From a checkpoint of a small transformer trained on Wikipedia.
Size: 14 layers, 2 heads of 64, MLP 640 tanh GELU, 4.16M parameters.
Each number is 500 + 50 x the weight over its row's rms, rounded and kept within 0 to 999. Layers, rows and columns count from 0. Numbers have three digits each. The size before them is the row's rms in percent of the matrix's.

# layer 8 MLP up, 640x160, rms 0.112, rows 457-543, columns 80-159
096:395520459497472425483477550383568501539508426553464513549551471481444541511387427430572447484415554492519495527523597488520409443504543436502610492509445548435489549498502516511614478490521523467458437540476398519513567468464507446595391445
108:468539508573563481459419510581521521557541352536557454417498522526459481519456438482440526433453559494513440490549565525468439464559545504541531554416498507513504539530455474451574483477457515557482532528492538536549486509514492580466511446
107:524529477520547586478525513472485592479530470494560416508516532520550520526463416563498554477524492535527497570464537503438465573439527544518555537534529620389425475481552527542587457510440584446515438532483492490564525396527495572513554471
102:495499477498521512499439480513503555482408517461509438465465422507487459469472535485424440515498548568536534494497572508409495419460543519538601457528487477581427479506491488559507466564483513530452567589536523528557530546558474533461555463
097:532475553533605460452522412572473441570436467474473510496558500535588476502503526466594409438495532490571568472529544471462538563460536536429516547507552552506507478437538524509555486504455457469540636534560467459550496462540485517515467452
088:586510443643499590468484458457506483468535423514446488580530491572520470454605554572561394490530547623423503575448497528547586455575478464525533450451516442538533429595545543551531483508448454532520549500529524521486622569482487592404525432
097:431514535456463465490538556479529551582499407489553500543507524529490591514378590548475422524453565431441500484465485461474433601592485541521522505499459477478505551475458551486507464501478504521483593537564542445550498485455552444528514444
100:471473466529481472465500596461508472584551480664509516538557471559619549427545500452392452434463585462417568472468620485423432445554576479536527462501515548522485456438555478523593451534456537501514553526496524458437520547531515476543599528
100:488537500522483562528465495401505502489487455600416517486513526598590499419551474610489396478461525429513457573493536504567507384505483491542540475403522530478537588463505470492519390511440549636543532539475537556445576461495485584471444544
104:471471500503480463509448444498576511547461519535418622608468487550504507460455452449454479514454508533508474481520524500533537539552476514491546469432439437490352586463432498517497396519473604536474589506535523484476588566503517477547491564
100:606515498465535546546437543494421547474481466547507490457411517518511527474533345496556390441487526383569507481497468564569463551455484523590501500506513558442483449586505596551465449527439528515577482511448446490500500437507572548475552433
099:478474504524486526471482580478634542560527446536450463443514438549576419463393523519552614457478542436420489530499472461541516423544466558535558525509416492473501561491513536509525418461449526639460582543529471481451498450522558493494411558
099:503428499527523444469381548509535447503501493554518537564476423618419335526492528555486453451498522605433526537536500507552504396537513549497550459456529553577497491506436446529467433499510526561559502540512462569506448492385458527417467481
096:516593538473537489537445478524553520495491439459495470481481538517489442489431505563487499481536659529448480448567469440435551421515462511532524539578518587541545518480419518558445545596446449445438532541498522387591585470531480384454424384
105:510554559574510434573608506469401546491507555498416482532525468515547547499498466485564475530442440492550448516451546487549425403546500472496547400474459474545590467533515489507588460513467556530525530582460500441579487450464428553477434527
103:456598518502586569583528413525495478530525474460460567518573494545507427497445488513538588526453486459516481534522532512429530548484579509523536536498505449476485455405404536526478549542511515473524425496456475477504518418538544417524483488
102:448498493477580455472519473475588549465524540589504483532487455523544472391490452558506526478463534484485517540482603410507536453518508508610544507474439453506467519421549546602577478509534508511534516557570509447444566420592517518514521561
098:512509587462499521457491474478497456559596405561520544480519478513601454512507550479391464551523454503520528519559524539506483538496535548435484555512522524479491518490499455576532461551480485452556452487548387477553538535476580426495530514
098:461526450537532564383500461402489547551461481515462473559462493541503543446559486539389515517549491580515523627513496505448456557520529454484623422516525565636449482411512541561504447473500522538511572524512505536479484528554505428507515532
103:469486474538500479496545513453510578561522492569490544441452454526497502446498506500500504431459502444487551531533598556471386475537478624529568465531548427513475530503575515546526537517484545494481441531484503380529526538444483488472386516
095:478532571540567586474499573537518469443608392533477520524520592433608433482526558507505533489514367545451584531463511531580480523499492476453536509504591534431543423489599463486510523491514564494489403535469516401513459440553493503457475542
103:436508580485448498497487585552479537479401569538474536428508576557536511413486446482618446525452562448389552551558483489404507447543554491515523503469404479471576457538559499494525504527473541489587456572577440382486533503544518466597445451
104:414456582554560512489481462456553589557536379555452503455437461438464523477373468511506451528366536522513432507466532470477497420520509510595467509450505563515546503514473486555530496532466477510466450566495512614604595529482506510443509465
102:484512502508470513420514473416542516477424517526450454527517501481459409587547382522504497450422560478503518503513562458440388460575444519522511541487464519622439542489522618509493460578462504440487457545458503571520471514475505468492538506
098:484527466530556515461516519505544575504564504552516463401511440509592469495525583589480430591481558479464571521600612477561452501598521464413514540556570529433492538504571460567619460518495536474537515543479425538441529492413496504489522477
109:514528509454522474486566532496548472422546494568453580424636526449526351401439545447571518491512441500414476457469484530527474537527512564491528523436420560483475497436483558536575561536422494613524538482525504459536598463555529536516482449
093:523488466504612530482505484543454484467517410481361488419506519488446513462451533554475464600503507593522489520485512454457485482521597510456509546509506542547504481515563477665493433590406531450522504429482486469504576464516495452457539473
098:553479563554443545549418526433570594602518506508504459441536521556557515470479403532532548454530504489492585519534514515528481531610449462501502497589455547544553462553526555476499434518460551414453583561438412421537502557497532494465496458
097:512550509481510475428525531536514565545523385516465394548523446446517515449496497575496497465511533483490498479476540448597546473463555472540516463514380561427511475514520492455464512606507447438533472548430431548523509629555493593469445514
093:420461539520562581549490513465538518512515481484524513510529427493484494452499492545565453533482537539576452460432483563436465515455554487569552420505536502503503457533499538614529456533520570467600447516534400561440521560540477493564464395
102:460460505500538428440560519547554536495549389470482541491464419496453550534418569521586511450434514425523579476538507514557590486523525498507473536485501484460483427494508494518588442545446522514501549535498565566532570463473451557466552478
106:496505439485420492493529571566489541461440583428463528553431536549542463466562521510557538596472483530489562543568547510454501573503524479417566452453464549465444574563454626518514448535459552470549533508532439492479472504561497518506514507
102:500458507504539456432517510523509514580441525523511562472487446538533444476521483498530449447502580459512525509466553482472490403468559457581590452516386629548490542513399527514426514436534500498470551604481507456507553517590441521499493495
098:577495531533484552503515556493577489481464365532463471507536519574581535542520502562451537481522568555428581491520509367470449536509569465445531507462459478503442487529478460583546462510484492616520558507460535508475573506506440532450463462
106:448556508527507577493502455517562541475508493649502495506561439513614499470475449509435411445392485503535470524456545572499420493449518524526543527454534549493518547529463491486607448535447571494459482491489530538518606438595422478550532437
106:453513552610455417367639552521544462478454470563549575493444537464500543559514524480528525463472525550393474471572567488487504482457554474533449373444519567531468512520552484525574465526469503516541407500448492509486592576605504540464461541
119:502504423506493501453520450543503540479427522529386474442490483449487419508463487474516533412458564464531512510562567523472512563549468562545656566553430556480517582479572617533499520576489495518519526570482470376613514410591478507513501480
106:502492490520567387531458577465568592561413513575472498474488472541518473450410521574470530516465423496486540514488559498425480460607519474524567516458502521448461542527537600488523478529516463472517609521560482494600518495443532503533532452
095:496533509445552525479532530403526458581619470483391515480577489488587527509516471533447458544494547415475490419527516473576574447540571488456458440503540547509471482531563533492574431572549448485516537497500563477631524476496453572540551474
092:520542522462530529455493524431496513495607488516504626464499445419436527520456463436551425439508505510532595493582477460459441495572533466493476539590538557504498490583465502500492478542474520560471481623506554477514510599574414530537445433
096:536541457596509438442563506445561548491432569540423561553430473561461460560519458440507569586382497531466505496555547492539484453474633481531588477470464429511422604467560537485422470441492515542460455569469519448616459490618461442509509555
115:498498521578527518360510465524506521535500521543461478515457458548525464491469496605577503471500549490481472551496528475486421560509518475535507568510401570525425457502544449534505377490448623486550605532502547504510466468494539552528538403
111:509478462474541452455498559396487608477457411534450493479450518413469515460469485509461481436498483389386490540497539440443463437560563437465551466592559498496534456529475513548489423590467533576513535597544502424486562526441503504416430403
099:463501557408564434391468598492523493500519452507452469423552492553541530414504530514456482534503522427488605539517594471495493549483500493479538520546584580523470467527500497539492541500509591471542486518546466483526525579519585525492373439
098:431525467502553481546523517519524487462441458532442488542475483524501475424506463515488463385458528480459409477502498600502574437556503558523620501601518580540624559480526508549503451507544536537501480487485429475606464430529491462552500395
092:414543476472492408435479560487478501628473459590393570480493419474568488435486529490513569513471557426486641531454535473524533423504485548543493424437545576546441470552510608524503504484511452519534465494529497457502590528557491530508496600
096:489541544496596557463466524553549474609447493540453472446548431382507518523532407513526505453502511466463546436497500529538455451495610533541510495418536518442546473490520635486612542515494529528491601492506445455461513509543503517539469461
098:358586500451441577536512548463509528520444442576474415530566430561562528480539462552531453430523558446486579536521516488464381431503465530502560483498508600549477402407532422604530538559486508545491532594546471505459478511350468497493560502
103:463556507535600513489437466463452520518574465529449484464518443439617519459499549608546432514502461418465545403549556456493544473481423494507630496480503466485460467382478508528596548518526552499432458570515427550411533514440516530405520530
106:480473602515572423430596508502511530535464506451475573416473499537507480483506505493503470516418538482570529454468510578453528480517463564457487464423527498565493527411485665540429505534499500454512488541533487582510488511539453534422456570
099:494533534549533506539552575560462606571501379495487473474528414478588487471530518549488543509503520505475502402462548392529419423433554481579530497508490563486538496554463466587466500592576466438578544489489456395529486470563509554425481467
105:528499590512465547526529489444379571512484562558498517486597563551513457482477568444573540475472422475519478486551536495465560472536540601518469462512480572465454457538418526520509482524439544551498428606531430427500518366439491482531513480
108:561533540459457555457489453444554482630605413428491485572529474502598544463556525532464448515485496386526651514510573513531488547479492571507566512479565465571419471471530560528487572529536529421552419586514448468500520458441529524508568421
108:479515534549516464395529427565543548508500551537526471474556453478493536526504442466574429559487464479379415519501486424546483555501552552560480533593509566434522525494516565547448486521428447478513463511428470424432473426485520507496489471
101:478531449557568528522505509522498484533465539430494468533518489496569408498526426612530435531490523531455491569520556513431522452513531479545516412393505611486528450462498477521469534515501586424421545534516518497501501560512547566510507417
099:556546499504592503442527487510463589582601511529473472486504448554505416435527480540575488480480568434499480569534483632468497537576550472535499493396437489596451471430389540554489490524470642527528448469459416490593496540481546437495474481
100:507493511507500548417399528527510555541525468476536534535449416505540453463451600429508587484365499535485502524558494457408456509475489502580576532461425532488485465488551576509491566542515540507504496499558482581589493485617445495571460479
097:476517557452557418404630572464442563472451566597483529457491467516453481490511471446471541470463499554456515519469572498489556484601461545462602519486517520440504508526554531517557404601538464509480433493473475361529534562549524472497556463
104:463558508479530444528524497477462529529480436534413526479479569538546430490449563494477458414439541443495459553541465546516471483499578538484524523543526501534598424518385480580524477559352594594510528585452511526479544546451472481549534403
104:498532547517528597528471482439499560643437489455520571512528491549519423488505550537445463464445477427394440457489487422550438523438520498498459511484549526480558525414501543494505486554516483535583534553540452553491511443492578452477552492
093:504578581474493560479516481518481471506532520493472589465495549540561473498472482547573471561465515404421476552478479460444463408527610551505523469473473444509522570470380553547485437520506548544498593492478488476561592550550529486555441534
099:565455497551430472485454491518518506540483553454386473556578371484527477523503543507499484453470479553482398464460600476538527482519465490525524528474558398499511551513441511583493535543531507546491508534535458506532462473469482480581560518
101:495557576492650537521419465414462471480528493518466476403544450433541536478432521554467435575473490526529456436548540518491510470624494470506533440514498411493467523520534446488499460528410533446601563538452400458500519515478542516467388401
091:497581426524524453470512435467435472592492527512495517514482459501539484467483454560559480526518528472459528507511511521526523435558519491487635457555579517408406659515460562513471448481437545501490537499559424390473555512549500469497481514
103:537577512567514428517442505475427600540492505460503511579563438524425357514525540449508517425443564551565457503514484422522509478551486562585505474470462530508487509467485588514523437570479521570470462581458487497462473513395489507501534458
100:473574616490425531424538521584525601468439526510508515569541489462407487465460505522451539504531606458449528431564502477547449442460448525514544525512429567462506480522529528578639454499440518471481570511489503501613534492477501430535384546
096:529537529440486484496476583497515532533442542552403558471446488625443505462523445515470533463497528486498524515432513468409420518476505549565641536460494442588505510579471479574439471586493483461571538494573460467530533510445502469481483439
091:428502463520441497503533541425505496581511545470444566529543508602518556515398474488616490564403505440438547504590532453534490544549509557510529549452519477562495551511528622589482419427514459618479424509570479521519502484538498472483514506
100:468550458655548469467488479503468516509500419629515504461572494496428495499529436550478454489510572442375471486521495475497402481504536569503518524488536538559520499499477389521458512497521447451532459483486350480518498541551596468524467521
102:518469505470460603475475610557459455550436596560553468464443525497561534418531486543423463417443521474541471521488507576533513519480464552498591496527535436478449497564554541529582560560443424543521475578545407449526521513533496480468408465
108:507593568509550501416532446539438495503555500540454557434536517544435489551483489493528477482500580498466488530495474504454548561436547530527470548445610515547539515438466644517428523531530480535509519535459488482565433540540526571503462500
103:517447438574473470469449533388514527493614516519466410503525549569417497409407531498568558482510534552467531442447494413561411568516463467452547511462421590491453446539519593577429433542444478570489479592476528449535487506505479451453542518
100:508544499524582466443421574554630541535494513554578550493443495548471468499549460473521416533468460560462531537480567533528560410552438488575523481462564558477459576523441445529478484512493431466593469548530472463451504527543529439535477514
101:529584514473496449509489525532454439500472455530425538474566443477505499535455458543511464529502562518454475536445630533524536562553551489502598609472542492479402510599435571567492536466500538497482501498585473460573486573499509522537493452
100:460470523569449469510472490568580507473534522512388556538463490472507461442504504566491523467462503357532494452510558480568475479454479492625387393420571523566583537511460557486437505574551503518512554581527517511527625516507489513452467434
101:504512472503437564428561464470523545501556534454516539528514523539537449494353512557455466521441569374498479563552500551527442511477561523549509441517547537462456509449384536557416509534466508564494544555515558477445532544517505520507456618
092:411560561556487559533595585511569500463467477468510496509551375566500448506392453560486524573530527587459480545551557449508372385511509494535578448486516549469509467431535558492471415519500512402446490478489491546623484515486508452471533436
097:456468542570582542524477455437536531582620476566450516581424425531522477479501410492530567447452564442516507422464582501440490484467534515492420407524513508495548497448546441528516392508447536503482583547629478461474495566502511554503500482
110:473623553494505523560473480458522502525596511491398532474515415491545569588424541539495496493402489422565548504526527431516504509565565471445552569536505453504490600490484496585488421529490562523495553520476488476521577500474499487485466496
096:472502559479522506493538612412506485426434593573466436538553503544510499386577500488511476603527527519495423522478485504528578479543458478549490493464505537541649562537435538535585479574447578454489511540440446397531593506422466548473416502
107:519483498591594412509398494506409558465437513576487476509495396574578500450513434448478461510508498536489449499494562522487459482469501488567577496417542575400445579505452502508485482522446580453544460527550482508465518549486543470441566511
099:446492529567474544499524522494532530534453520540495447555491387506549491501525509432604537460423418625529519530428551484501474447519522546529555540414489474542431546472545545508498496514490559504505571534491478504509570615589503560504553457
092:478440482544488441513563473445504565455550462553554522520601503519494397456390543567472561551482465525424403469576526434544374516482512546530488502481483507491464535446393543476511454509482530545503515544461514402547525509422539495493582502
089:459504481494575452449622465556545588513463434524475451435497528503503487489456470480477589567481498603461461567426562520482417413471506556503495453570460497456524482559578449482527410519511489455538458491395490411524521534539509480456516478
092:457616522555567481515529484446524502458442465581492452535517464591570484433484393494485432460493584421515556583530492476463504542483549527594524454504474557411383559434576515577459539473478603527448488491487495516522502604526469464558484627
108:471569536492546530439450450465525649632457447515506550485559506531558465523513514482468493440435552413512571527539518514545473485528518524452599500572481491477512496467470558527487432483460510469537546537553414445529570476516565534514514575
103:507470432544497464460482470551566647561523577542466498447460522503593520403527575436475423513464495518380485564483555533401428533427500510554541418548495520504503498489565570554542552555480477559522524549504442452503587493477548526457417575
# layer 8 MLP down (transposed), 640x160, rms 0.0981, rows 457-542, columns 80-159
098:482393464399528521473527525396540488443490537504539502508482499449464480530444541519487428525486554480565406447437538498577500546473538478533455610489443420458409485538481514477524536465584490503569543418515536520513438472562599430438532474
107:442499454457496423450552524390488523593432534504524503573563518581471486526452481544519483457511564491521502436636459533578518508599514520501473513538512487454519440545467542551294471377440416507542494528488435458539492502476564518545512532
113:580559556524489493526486583509555511593416503431455494508400466524453382494449477485524542544414382482550580510525591526536500491501490585539436446417528453495470529484460509538474574530555545569477564429496479453479444531449488534450452453
101:562518389499512512513445462485424504503523533541532524474480453560524502645589528599483505469480414544433491450471443510398496524546531561393424543606433506447588437449575499474508468607493392478469539597391516488520412544467504523442520474
100:481490462486437527535536564564562592431561535627492428569502536487473578435495507503564521539528554568460474504496506499447442461449503458485516465499438499531535490522636414476536446445463589473536467392551513403462548554476401539580513475
087:393428490511554513516453566550602448499463519422504463405535499424522535570476523547542557471457526540480415498423441514485455505421515504501530535574557496384485498468500486528491550378556497486510522481487476581555428559503554537468456535
092:482518480560606493506429501523434523518450558563523565471453575550402472516563494579544418442495471531532437511507579468520506466481488408472509524512401570376552561435519529440362529501545533480534512546494490480467529606512492521491521546
102:536427458466548391582460595554487473470470485554425593476549571428498498521436513457562427451423574490521487487496495443566470460414536527435494526455550461439555448520448559502470492581501471472595522502563458538421416553518445439493554539
097:511504552432492493550497520526553535436441485501516528565476457517429465446530417510443492522441538533460542505550426503559513528510455543446439509434531459533498449473491491542469539314507422579488468393518487576514541532535478537533495457
103:497522539461511481585549395524491476505449507444546533492391481468567506527571538585498479468484593491454484437481400513437439497521578504483492469454520563464482539486521423523513491469479493522436397550455481458498579523496509552442430404
102:464528561397499519415512496412546486485571503579519553463461596609462493537533489479567398491532374474497555503501556450540556556558571511473470433559503533542488637476486475483559467400505441504535435352522534485538396497520511410505414524
098:468457484389534544588539528533464449456526435514517383531565511419451488561461451513439480420435473526487463513418495538529551489439527490454521431539580469443515501472586482488537430605541490402541462586473465491410522501505529478566550473
097:404501474572447585533588436520448575561488460462542437440454422475513582557469498489521508481414526483537470536553570464436464495532457571447505459629490516435516530464625534552567577510459465431482467465545441536506502527491494496531523488
093:487474545528569522446554483469486491535473527446463502499571559492477504500504531478430552454650459469516527482487515555519426446546431536431515510449562413475524511541586505431521380384452499575434432583456566508448432458518456500489471548
106:557482425602467479530461509481447406421547482386385530554530610501458467461482521463580539461419506456559424410443483507520475491554467485446567495538469456513516452488436540525503457508470590565500518511561475534423415527505584485549445529
100:490568424518622494596475414511477517565606524452475550517482432551538616489543505442529494571555575515587536424546517533552465539431490476590487610534547490479511521513557550501443484413534432399484498497471449421465549557568538430432426570
104:478515610415402508453559464567527445583545482468526414484547473537489503578468523537457487455522504490567550478384498486526524503478531481462428516538416505470574473481494548427477390491470474480525539468524485520511540488465459443509535627
101:480602500448492461465411592556552507504512578471467472541452551520482455491545437532422600537591502515439528413471578510497406481441515524551565448527552492538492474460447588459513450565497448369463511561426466462419534502472512506569517525
101:480564523455430454566565529558437496443446502573427517512582484458448567558409542487599534517399444430519512468528380496514480528478538521518469530521429576475511439517449471608484432561457507518515464515539453564483501505489555561574488522
096:476536621479602488418506500474598502422472383432613452448536560558523446543473522523458505488506557478482589531481503449468532519491492500431408457527562627495451502547452505445490535385448498398444525474481568527512470428469406570547469556
095:529504497516533433474484439457528507462498490408577506477533435638423424546434406565461477585434569519480512497430456486436473451502451442552462576479490474509510560598535555453523478499507393520474490410487472595582498462554501503558568500
102:560490554498445512513453430543532545413499511406446417446467454561500435498491612524443460518504492564532450493547504428547551475531431538419530541475444546527544472434537539473432501590472375494437537491499503463516569571405531512448547528
106:560565526518480425479490393410437441407458625603501534547482586543536451572534501491490513514480436475470553431588577506533444542577487467473526496481533478524619566450403489468403549505522533506512548515570481391505529569486483517516473572
105:480578490514452485495509391578484447417540558433456552488518540340471531498518461432449540574418498555534549496493518487451584470404506450443493550408448453542429526528561463462506461471478513500580506588527447511438420477520518517573483429
095:423431531507489508469522559504553534432540458482573597493517502476488530511505440456560523564428537515466422443390419569537495582494589523591568518536491502400489608462514507598481503497535465533441426610492518535501503464474439606462456520
106:434482519476527562452534410436489542564472575505464454455478432515527466476525646507497398476492516381567418562546529490459503439531379513520401449554427521441472422510526396409501593521533492567547462510494496483492423455469617553429506489
097:526453493422516528501528632482488489485476470529501483588463452560494615488564503492540509509516492477531549544515509642494431507425481462558512525541590445468528408413538414424477512453521420423489509495529464564428548440488536445457555500
097:512579408491540537466412472485488440388547485446494554431488474494484456445535524557509511605607437544505583460505415514461503573545479515473484523472570500485515499582470475486532425586515539417531568444503611521453532519502512579436412543
099:502526453535560369456542533446503504536436442572506512497447479473473472513478574515427461596660539411505477485485466470574531462449487505490466526504510407563455509541530376474556623470548553481516426433534546432481578499525484528464498505
092:557587497506416651455487563495493487515413539579495593477491511564588426688444530470576495504425541513436443496470445427533552535446444506426532529503442505517416536458517529486539523489574458447499509498477455436541506464495456490591622516
105:476598525514512458501512508516494440471504455574535499499545540517485539461494411496481487463459468485397474547457542495454500570501433598485523511501487585503510496577539528531526449563611502508546474400620511377540580552450530471515505547
108:543504525485530530437487442461535461554497439576570514531454387505459544526483511535470568499493472606572489438475492522552502511521528442543465455520553440448542598541603470473382463434485483548436418542525500610544496535539423488500434539
102:505493561406558448503517516480513479473507448568525467550503466528541425521532554519502398453399460434520590642546463552483533560527438528557508511512479550501576503467588508359488501521418412396537549481526495517524455476576597393488431496
092:444531487425479514503615474476460536451455551502520459528453450537495525555466470525491497589412459486479433549496472553528579484466549507517461498510519425582594451391479460510456623418455427490406543549509553477502459513588480524451530556
110:471547575470495469560524519451494532553511476517471574508414500474457581460600522486521530550386509550582574510523402462484439523481517467585501457500518493616488482465479545452501497510560437525470535597546482470500493545565498487451421509
104:488635525541471526524400538411409503463447566471460430501589570492473554408533461596446518480517502527487496494481507470521309516490454447507486561480481438538524488525554562484457455535543518506570454543411469431513447425526511529522513472
119:575463426544608499428473530518477426467441443502429514524524508460536441547500550559508584462523445507431512473507637376506437493492616493451581514569583637476517558553519523430544469534554462505524483463508449379464521513472431518586470553
104:520565495511504429450530476512524435477469460479424495527509514514459500542503520569543448473512510553526438585492514530548446481532433523566474502595516372397498582452494471476563477469515416528495519545535465487525462544474430498572505514
099:521605518552592471412566565495541542490430478502467455465542457492468533538508510453534520524485410581432489513481418458495453532424475529516510541488455396557497421446494469569485504531433491522517574463490496463500577443537563553503517535
089:554528626487505509519469448430497553411549391502547478513472600440433497441532429552509538612476509489508501474531445496499510550441485540470522441455586512468524531606489558508568478472594532507447504456507488473483522467486527481528466461
097:462517451558523500517521472385559459456485540422485405516565609546522500450578525546461501491465512528478509481478446447465516563476527453499400428489524433541517525539453489561584401441375547453507517535494485507452554473541499467595463555
120:516475518471432477537523469579422537492452533521541390450546607554490588526505372534592500504463555511441493485522517502496487510494478517480496521589505460512471434406552487511474400532503455539462511516581463386406519585528539444524523487
115:506474379433540525549609450505493460564547526522533467494459468534529544424635620440493469514532515480554563450466458515442541551463490410591530533430453446569459444496458569504441487512555491403445478491555482543446479463435539488581543497
096:501545518575528600529481507455507491547569493548573560552460504516543475459512581532480556527534490509453470481492437431420528596564567471546474451518580419548551487539390501542533483455406496489486508565484570558466418473505529577500516497
093:592492523610513457396512436487516509530516475474560494458464450555445503511538489469456433459486501498426571503466454574424474550500491409409492483493489551494467608430530443448508595498488503472463518537485515457502488467619446458522561546
094:516433508517468553544529501611467472412474535495582471460449426436510635539477511518499499513528498501517517563516438479472420546440471410485526506523553423543499459561504497509460517485452469548496469503470514469403464554448511512515559495
094:482467537431519519507493423443419509517527398539597426544464402519453460573508544483533563528412473504561524502420506474536463518531515512398493440476482571595531546582527508495490547526463418532407522458489539560550407578488492432503584435
100:495435465590452458460529490510554436588559530496515536568411506538521459433492444572492482490517488490535531438490487590461420511551461475544479562489510543491447650574496446582498489380525540557487473538488484525492491503512346525533444547
101:510457452483502577449535514515458532569558519399528511560507420535535516568501469504545548393547541479584468444396491540518500441528507459531534457503527511474584469508497544608400463406539503416467453441519441586457487531445502521514380450
098:343518482499569404464551431585427526520502590472511513499584428527445504549430470482544475483450562489542446489458485532464551518574514578470507475410454571503532485583397480486510447498449454564439555483485525523471469473439553416532540528
099:428495535477626534445489501442573463537527437464463477534554477420463493479492535556475469644621559438438498531525532436563618513576548513576468477523473528603451467533605508445533484452529511482516517536469477539580562555490487538450459542
111:457446559468506527497457483461578479563529376526579537459528482470560458602544445514542562501496499455478437497507532462476529495524422452632527515464586505418698487542481443523533442482428518468560417449481508483617452561443551480454499520
110:475517513473488586469518549521505554518503461619453428525553500472426506520403522399484566567530522560554450494527528408500519509513487534527487567499571500481599532491434493482488439487484475499405441424549597510603577436497491441471555553
103:517504468463548507460470532494429454609546549533497488547469539513550496448453599524518426490559474453606507605481470505576493403517432433483547473513556497523513576468420477462537581407513445515556545418545532510521390399504531487475499586
099:466487540530489558573512503501408484505499502470560433550521505538423579473477428444505523518415496455505509499465500441464537493467547544479486500580550588389491539494572398527464530560506457582517499512500548514516556423547487487447485552
100:430423474503523481499434579475636446595463498553547503465508478510502497570537554548503453473393509518455458502520493485494485438481548501448436541574397613470562597497523529493516563639513499564534429511484438484510428513432543489511494506
098:474511449450430517563467468588506361481492546455441474537496661534515556509555415523541454471555487479452430500432648508479479537494507502514504526539507430477577557500443510562517500436500462484472585457521414403478488541423512473500483620
097:485553426536503461511499505525488432465601456488495518450502542489556449488505554519461459508476485426547627474585554519429472491460565470545474522606507480516455429516524466468551455603605531479502488549447533474561431494527501432525401396
103:553500497546476506495516428488548490526446506546452519538478494432582426428569475481350501552485523407519565447470569486468512528474555503502508519512401519527445528514488511531540484578620483509585472439483484519498559452611453497576518485
099:531452460487542455508536444549547452471485459448676485463483530511473411428518447544535546519521435453453444531516482449562562541478497469481518349485524538462533599505487563456429520416473501495543548581438497455532514537505404478568509440
093:533454496467496581513479513497466515473536485406505524471485514458504577567448603502426552443568512517540482413526529507500459532484485494544421554480588559520557510443608549452488528672610485419581360491387486421478474424425547550447503445
098:452355490447560447475534514488454564582478492481647516495446407568404482444505467505419503425458471515563559551455571470474521511557459531547544409563490603511520499568483478488520479449450472497411463445471517437500420468511515465574518580
104:471509444463546486485489496475504557447526394514633509498555601524491506577542548500566559471455543497445526516464496485498452564544513502419482549489508479491427496471556531488609584587473484576462501515542598502447479400431559499449495519
090:466494461457497477546598551523497499466444452422575528466477497449462557504597478474516495466499541614595451556500488513559491510592512384455479532443520417553545437421536554523436539496494518512514493516509481541423546420501512520508516504
105:504460544511547398576477425406497467509504462425561678510488496503516521554517476520545487444387469439484496486536417414423504495456558562546527473436459580523456491522499547486505551576524427505476485502487388506554533464522575510536475541
101:536504448651501519574457514582516443482490608423455556489458465594531451501541508487460543527433405453489573517467477523399491500541464463572414629372505432508451529477476478474505546496527477551522507559426524487466392521510511431555566544
099:497423504599397568490512554557473423402515515475435512486447535503568505488592495497471540446521438547513484512544416546472513478484499536481515480593612530527536568510539497534568477481517681509486451485506438565457461461501460471524550479
094:537434507467613502534439408510515508468518515409565424491461508449465439444566495490486491476715535553522526580418471480526531502520443412517473376529472486511541470556406432467484513411559536530482496580437503458506487505500533436514497504
100:474544497475464498499597555489542442534502522487434515491552495548517540583547580481462572524529536557595512432563482602526493536432497493536413507420482420422514398563458572546539489491543524357552430503643567511525485422448516592438571535
108:482553563516440493566559488401542497428571479575555502492549559540476486470448506487539481604461490478523494453602520478517579567539488498370541519464585444435544601462539483363445436503441470454541501399518584496534531429409499403472550515
111:449508515472420510468508518437537479420493533502525450615496486488490494447556506542484554451380560425491518636535514591513564555499488504519478526457453415481488503483552573537542459466473538489564520506520517627558495515553422495508444403
105:473611507472427508535505472482478423619509444562507431554543501523422584534620501498480505469512478497434615507444500502428478476481440481447526548482593447494451513491643593540555506478485533514560498481504482574485557484501509516503559453
091:482567370622492464484553441457538435478481406462438439541495560438550582493539494539536561595534434524406468525569499517408494511475525563519435442478506430480405441551471456496537564432523485442583446493448444461575579490588535487500510409
094:472434494531515463476511469567543550543579544515452534451480518524521484495488551567610456498437400474417471490493502516454518556556459506581508454451581559554536419436476425477430518468479517454439440577540556470509579535519601516515499497
104:568505523464431498567524560538451474528418488539608486527527460418526640481474488428476500514537410421464586458545503507533490473507594541543527526496476533429536469496505458459420497477543538507490475512446460520448502538472534422468530418
098:532488545434430529500465517517470457479493422385499450490437494440464430422499559437455516584438588549511646563532460496598503570472424475419510471528544471464477478511487517472389416406436596456571474494523545529504545501493512476496506524
095:596525502515456473594429479546476422510512541493482475603524547512556574472558460410476517486477466484456454489435454521497492505512435539540459537455480473467408524506618425566517578531499561568605468455365491501513500548402542496547432535
090:575559469447481412530473597551514503436583451481535543479469545456489424525436474500483514540497572511482465443507442498492420501492413451449525528528510547463513481615457549515498464417474589463546579484473455578538568508520446505501490660
120:470448544565517552482445519500500462422516440418521473491438471545549500531552480537572509481491505564633456532502356528539487539525473422419536505497588529460478509490537561569481482494506594559511472509447466515454535578470442573466513427
095:451554485441507438437501489484478625534530414589554624571545436484496522441526514496538409432610576482488505501457488487544431569479431473483501459505568443580474413509545545459488527456599525459373430456435517427491483493639579537515545519
104:500522479408480554451531457408496443502486540421537418530516472547489484436503430564544544597568529524482523527505535623473501490541476503470404533566513515480549452524536477520537441407536502445534529351480514423509554593534508517451427475
101:452520520413492504520569571484470492521536556526557529495497465531452528409490508556593428440340479495583507487481492515469556521460519486389455549533495498498547562478450507475435520480526496473554469340446465470558414449480557448445502433
084:424492552506531400557480453476477541468550529492496475475506456575468445420531432503559440536521547578522535518397464436548437542568482501503527463518548489494451543521533464476493484498614470608587449447534537537521397495599562412478487460
089:463479525498484517590489590510449504435476493515577445630526474527406528492423416506452495356463495498523526512517368553511528491528496557537456496565532489449463523487503540586518408550492539551586552552534472560435491508535444497511477451
092:494462519427428487563532480486541442582476543474512412469496530433562624553568587451581457478457413515495496450504442521527546521507559530564439417515616521460550535518526474471518475579478475432560508569505470490493522449447477457445508382
110:417564548429465431516490436447521479565497424513668566479416479616529655546574473435484498555560517471571497458462483542485537472539389500478469527538499412454563489513540511497530484403567505462450513491519486471535567486439483499516481532